Weights of a small transformer language model: 12 heads of 64 (6 for keys and values).
Each number is 500 + 40 x the weight over its row's rms, rounded and kept within 0 to 999. Layers, rows and columns count from 0. Numbers have three digits each. The size before them is the row's rms in percent of the matrix's.

# layer 7 MLP up, 2048x768, rms 0.0208, rows 323-334, columns 384-575
086:514546482422556487549518548517560517522538529420502549524404492444457532481480438464564397434582515544447494509571473391473491461543471517499587431453475462514529599464505490505506495457445524481466503488538520568470493500516543496444459523480566503496534472498438486528490478519511486515497482404436499451447504477426433509491477520458478536464546483487495515445517499522484459530529512556506476536477409563503447433555452436449533462545503507559534439495493510501574504569431461464477483508557467467501516464500497555445529487515509518501621522467497516450452530459484558505
105:508421508439530536485499468507471527517531475467430582457511490513538499525520508500466488460568537473507469458510449531546415462513471514484526499462480483506475517549428479458467467466435475518475461516495473521415493578499499508449515462430525515486486569420498570478559508522508444593555487489569456487497499501521541463513467570500526522519518501454499543496513458479553443474483505459509436514489463475517581499500489471579517465562480551448562504491465447507452422408517495455542466436490503650522536497499449527563532458465523470459529395467471440477510538430449481446
101:517540500457516482424512488514494461522518601503499470460471532591456503533462457527488517525537529553507496521511460490562432456552480413445512528465486450536526466480523489498537556548523565510535504500460487481480520525496475569547483490532466478517506494398479547538373542502484537505477524537484510536479501428483506486441522525469428510557410443517518441394462478461516522493533488500527509475483508553509526522496528402526481534484526451467583503485564486543518438510462507537492487519527558394513451531490495470466507475524579553502440486514505512454502462521545451544
090:470483454415513440430570512516506528456502526475468565473527475523532508499542565497559503530455522443505526499519571487521488451476540477515498555450489543520549475456440506542442520501554424519449566459544542476480477468509457539529515490503458500503572553529492498516551487512539538513510546488528535526522507572429497473509400529497530504452467481514526530516458499453543492545480480510495444489464495499500540621530451539498525540466504453508478534478396490457516515533502503419598507543542442529501487537428495477536483483472540455513498603530484478498505513491525430524
102:560545482518511483540476471513472504428592524541478442409402546527522479474558544467505525474470536466416495500476520491481528531510494471438465503508527457524459474523485532538538544507543508531539530494502505444527509458556517464560483525513468420468459444480459497527495482525459454518444505458494542516517594496562481530533458495526547534492472463509469563516494410459460634476416542487547501514522544467435476471532512472458415588538444487534497471415485505539569447519548494521479470502512506475539487438492395514494523482437486501477421511556523483486486459477467422497
099:499458461521486470494518485537466530557450477528464539510484391535535489526489539506459453494572558535481451463472510462539512510524499521576500484512448475477526549507489459487521494503509452401477491595450529483451393459494513528450596482511500528504569500533505524543480502530496542384446457495555471498553438489520507510489477498474434566526522553503537569490496477479489466506504535462443519523502490498539625467422548522501570493525557573488561468495527536500534518523502538470525537472501510465518489488512474514514477443500536432517451455522481526469570519442531526464
099:578494509525528522519508484454540433498508464483534496563442491507424423516534468464495523498495475486562541458542567472494487445470447476576436526538485575515526519550540475543537524517556527427467510506513410558460584426490538559519500516494506457600537514489464514490473491505494523401493521490526531587516568556438488552483542390536508554526498509496439486469503540484393531432572444479533465496475541495457471526473529463439479483452490468506502490619467559515430479522523525467529505494489491509511477553588441500438516518457446507532496489491536538494399522585537527468
098:488491423503534520454578541477440583509506465482498474453448452543467516443491548507539513549480472452496585458517443460486480525543511516516529477513472549422509523476404502551429518454477429484500438520513429484557555514472582514519499461477557570489494451472453486454514496545495515526498437476464523551520525532531479464485443560494511435534467435502542520510521454573538480561564493526547490568537464464562489523470556555506536505504557491541452449513467517372536458498493487563493551465442421500507454495473517557509455508433526560490563537490440517536519570533457507602
086:520490489498543500454546501532555418485478455510460436466443459524530462539538477546545500533501543506503438435512453562536486411551471514528493489509496555487510495621495546499465521485445463559506492516507551536482495545509466514541542500522552454526502551464459556464494518442570521499516570560514468549482531535455488481434497497409510554505444513545509510460481572588509513538539513503465487479479512496500514514522442542513534490417535439534558442490496494472505518567485466425473457475474534544475510557543501487427532495521471490497494519560566475483507584523494440519
101:512542491477547573429531504461513530529511481487485515504520470512493492522534519456496522539487551505515559578539452550439474476481534495468577507546447475495477498578524519534503491551470512463456465500513475517499478515511497560510443483494453431549487489545576504528527561495513515525555510534532499534425520463569554501514464555481497535499586569559520434473484505493487485435605464530577565429492564552499506487564447419496473537468461496444453514527506512546482475529523436490516510456477441435463446473503509550515540486419505497522472503593490455451477555527508447491
093:472469543457465566524544534440489506468527498507458477488528513493486512557478596483574476580498543514479482527500467489502486529535499568502502513481464494513497503494449562542514506486523500593574512488487420474485433551448507510472463484542456442495530495530460429462453544407469538541465519567598464552499425557495464530567491427557510508631480528593500568478540579515483427491538463482488510462518494409514497515450541551529519508615528460479478418531571478527535477519536510538461456448597562508538533506462513495483539532489564487494474527481518518470509524545500459504
101:438462459503493567517494471470467462506440608529558518459482505510455473505505413489487464391499438504511550481490482482443479506552477459510537610509419440474480506473480437594476492437504429493547490524523516482507543499498546463442510487560477495506519490422501544490495508444487574511489500514484506515494501451509460457522455518470527409558559486526461446490530446452485553490570506547533510539533434501466488509503531514388534529505593497494568546498509569445442475547494488471444546454503522573514545508535453500575452482416470522592471509500484548503539471512492494458
# layer 7 MLP down (transposed), 2048x768, rms 0.0175, rows 323-333, columns 384-575
080:500460529492461454473445462486488481474517492558533490504500471509602452527475506510461515528453486477505460509517561562509487514544436494505466561533601581475566501524429459564517564477510480465491510473513480517513431462516463550484474533509484500468517421484474487431510505467425518487473516568562487465534495524443499528456500514533471467501532512517556469502496520550520530490543492426533565516384592511544483488458511548446433550461511517509539535473512502480434531488516533453518535531546554479529447576483467464509552520530490530455485518522522442434519477467542540524
105:520492481450533512491515438435528519507485515498490497494552463544543480493517456476499467488418432496520452486494502563434428497510532447496518583441513511527542519514475497499506503459498482511469530516552501504474481402434507578564486456450475532449523507486524521434450484487437477477567496506533484455471486438517508438551554495401527528483481589477394463465533439517503591506540491508542506493528505528538509481465487460490449425433511444602510597503549549487478450524469509497543523475475456456569525493499478472516441486528498536499462507417554484575508472573561592557
102:499518505523445564484479522494475485516499500464514533563527497481507509536492549459588572514486534449495441474470530509487545518501534544519524483541496529480519511502489518453519456474426483537473525531513494518489520493546554399463533434459503531577492471553497523394527446499540493495517453491515496497435380549517434430542539430486528497435547581493475517598555503524505541486520551518519540564487593456482454504559481517544521513440538550482451522495549516407527449447568462456528545561501450496562520473491515481484464469525510478490555492510453484483466445536438519461
088:498548491474473603542564514496494567518470441470406494496476498505522499472463508479449455492519442552474515519500482424506519531451523528443467467527593468476564542411511484513485401428447482488514471483480511488480492475506549466484458443473567513505531512514538520426448524487442528476470500491529515516464696509509511447536527557544513499516520521476493549553547554458552477521527508485558515504511494491516533494466506493549510470518478505467514492498493520568534532522467460482451502472546540500537504441497565564516655497518522535445589483545545469501546546466474519493
101:559477576453469545514501543567500528455519443524466566460489506435555502441510479527507440454473497477497565468479499537466521520527506426484494552435465490490496511460483531482429474453426505593458561474451503589508444496447547469529514499437524532483473545498480526522467506448509523520473466591501501527515517480479543468525607480451512437454546543535558428489464457532492572454646538488533416527529410484480564469510484508545501569531525528525526456512491485497439431521512491410490569465501465514465466458486476517446459471478460464470475502566481494562508468505486546442
103:554450499604523467523479488562544538477554512506511508532479508477434501483467530529442520466600530504505504528529510454453470451446442491492498543484525493446541474587449480549468542519460427557497520500520441463544508520476510516476516532504523480524434479502582478503518507468515551532570467555474454485476409484450593543541528585506504471528444535509445550507543476558471562482572503467497445489507474561536503536519535453485461543444495531511451497531407498510472391527565502508515533520459522486551461466480519489527588503468548512536552481497483454527477498506465428481
102:531466461501556490483486508531454435499587512523451588540528482479459514457546500437514504464443561527571442487539512482509438472554514456461491488472540515552564486503549472423430528555497517570544514555518471496448497537498460519457465433444479501536504506470540458515502530563508574566486477496480491535464457451442410537458494491501467488505440488446539537536465464498487553523471487479537498462499465499410573580551525548431517461568403483497539530484494503479493499520499552467558480499546503462583381508501573527527498535512493455523418504570533477506532478498552515446
096:497534486366518435529490577496487545437499537497510553539506510572548496510460500529527592471522486527512517506537491467498546548445448442574489543509506472508478520586502539509489502539513471482391518499556495498455564496482483451395580497417525512560488476513484449490467501488425501548471461516442446487552515515529541503568516489556511541456488597446441531475433448526508520550463445562444460451509486508485462568532475503474410526470488480527558490510527511581465494491495500556566510503531474515505488473458549540478499524486548513450507499499519453487496502489522495528
083:485557564488499465492482521458527578478488484491506583560484499519471545473515469451476527477577499562471529630510537377554516542456557513422484465576518492554520523474546523457463438491471456517497464478477513548562488528516517508483481521530428489517466501485490453539487571503485506499453505440459567452446418463461478569575488575529518476508550533471461436559533464523543535488548511435549583476512519488480496496495480522589526614509482530496513502546450453519540546524479436560451608504534558555511593435423516537507432473465488458514522530498521499550469460484509527469
103:526459480494499525501546524508497521487525473504506490573560515520533371495574496466555507450538519533539461526545449502474466542479455516461453408519490505523507507512459440481520453487456471541512512474493492427556492511499521465494508495485549495514508479514502538534452534495502495412518489569540559566525460447509461444518484474496528529421512497440530526409551537487486472503484419531500492457450501502534562519512471507509469507475543474527476498472470493554492492547473512489524499563581479471445444586467461553480376491535506439508517521564487477503447475507537539498
092:538527511587537505487566517494494557525488508417480447496480496531506512504514502473485523487510489479511513446486476439512459491474442557485513480449439508503487508459520524490522501440492536590476475490522577516519504465521568550528539546501463552562510453457477573445525521405481460507480490534460446506503373451559567439509567521510525472434487476453520620520519549565526570509486508484482419552530545442484422489507506548515537498473516539417480501496535495469545494570500512515536453487497491486493526493506560536480506515517451527416501526465424462525454529455509509466
# layer 7 MLP gate, 2048x768, rms 0.0213, rows 324-334, columns 384-575
103:534523462524473527458485530538531457539510433499552519529505473427454462500551402572505533523451479496494538586520510482466534486551524451446601494493436461502542514472531496554489505462457470534480491520494507484530462554522506517498500508469475495482487578543543382520520528489477499482547547497464474517487442480567421488559518423537463524538459497586553484509457490482559522485450446556465488502503519501490521460527511445487470473565486507479475459450503523455507518520525517487489517480482512426554557495443499525588455512495521557486447454581492515572478516553523467528
105:486561473443504557549484489526494475460521477508549534499506492488546488494500508471544527565509488518541430453531539496497521545473509504527550430524396561513468463507492516462488466473439489542559539504565633573502490544463510429535470428460560498568530414603534504454536539494493445518495498527464469480428470446489491535564488451470568463439532559457496460530541444559537515486510496528512493585440525430537447515544432540554554478441524504532451471500482565486546517491499409416536472546487395472549538543489515542457482446474525547457575502501404479527484504488409523490
088:477511474442484485525513404416542426489459549497531540449567455447608492445509499507554504528494504391510556506495542460474500469572507528605530501498538465481464453532502505464481481518471505501495462573506493508483452563501531476494533487456514524440460554437510496593535492602548496469534452479463466539557484551475550524506461526459457496501523410548533456520490547519468513529496465547403529495520480502568501540494442488487550525549545510457404517514517461567484524569398515521583443508548450448490473528461496478514513513467471522456453549443421503397485485452573467513
112:480523459454475491505465522510544452567543511538426485459466473522531518513517479519537530526517480476509479484499551497491487448480502530496513480533625486539453551506536439472546486558540577461562452548521500409575525476506531559505510526559480465495479528525532495483486507487498449502497481531540511530550426489495497533433500454493489496534495463481503558556551510510482510501513505547451541477506549469553514544504497518494477456480439595506457493469535459466548580536487487526506434522455532557503489489591514457463543516535563521502443457486520519496532495453530482443
102:504501522543558601460472527485429564520448515450517499550428420544496477573484485485495522598500526499539490518498538494564536545482519529443473518525420434561535462480472536443508499533519532511609403520522472490440421426506529538574477548523536511495571413541529503563458558483505507520469420539522475576527507518486441538474504540486502499531530477573551483549426491554413504532554516494482540456443498452428445506428524492545507480528540468493484478465557520524559522469465500538537515536489439456468486443519531458496498446501543571540446522514500535446506527474475503469
100:518474561461481560511554422450556475541465484540480429539464493505513552487499507453510560515540597514521522572470475515558414488518512486588496528467521556512446554494538459535566501542582507412464559582493523538458479561487508610488455531533547462566546508509488563505506496510476454523516484467519505516474549527489466496502470507488420460525470417551551457476611509444501522517538494584536568502481537523433516498486489500592539486414469475497541534527505529519449513447468487608594401482478495497468503500499449463539500504510528476524373543515498500520466465556457533483
093:467570461585504508484466542524504609539459473535496489475466482522553544450406467520502434537483503451440542488493472520514496534457499492535575456493492489513509559513521569519511496517556527480490531516506443475561564535464592519599456534481506554411574519500474458494524544496498513477556547474533518517512492534467432492504452475456531500514497426552564491494543547455480496529532518486589501614450559457589525533506442488462524480509506555522442397495482508475547494544530544554493484529477501427492520554535488479487491438451481482555463481486515495510516517542528532529
081:521485507503511452520604540547508532484467439493486531548507456577467488457493564539517501553519492588504530453512477517480493496515516519507498503488530433512490561461580498514501467454452550463477559488472456551551508507494510550538533462465423520491538452509545566528518504468570476510535522502488566547564483520474465522534572504500542518508505506503454491492488520469563509482568499510531426501509527556536518479510463521515475539491444583504514472588460522480550538480488492584520493531528505531468548474519520514506463536469512474563485518494443563539482508460508496531
102:467500528507499445456560563574489466475567519544543467453522529530453479532533511492504523487497445488549440470443419449550472475465464498487475476479487542579459517459452442471404441464451623519521451464533498509493576409461504502414478512552541501438440504430454495517509467476502509496507457513504488560531480507474533531576535531531549414466570489464518504504549570508497484543482473491467442567474475517518573517419513453548515528497483423500469530441524479508523531505465538484533443505555572472407554418515510466546488520501521493538512509508505504481463586512467521543
088:524473529485551459455515515556557476516568518481510450507535490463478447479561569523431486504480475551502413462539450540447500480521441470467571541519539480555489551522489488505503516475458523522481477422481551512493514543476491480536445583478499518576519495461513569452579483496472461563563485526497414488466537483548525462469467515511564562444441520462456426529432491446571496460485581558462398485569522490489443509572483450487544484515578503496452480511522539518486487445556507532517588513489570528401512575548572435513499399565537502451487457514546519492455446419453566431
101:481514512589515493500492527564489524475492488466527499446532487459541519510492463487538513521519528461443512552497483514482477499519461483476521497474510501544529528468500498477444565506500515536446468530484471547466573503512445504495474515534492513467493495476476534534433509494468499550538500495471462487508509583526512493578491486475469461449587484446482517492473508482615564517546525526515505530499487517521512519466547488529520492553431477449481469565488454458553543524529472500428523478543537467575506475460542493442535485539486585487458494514566479542562498475517460565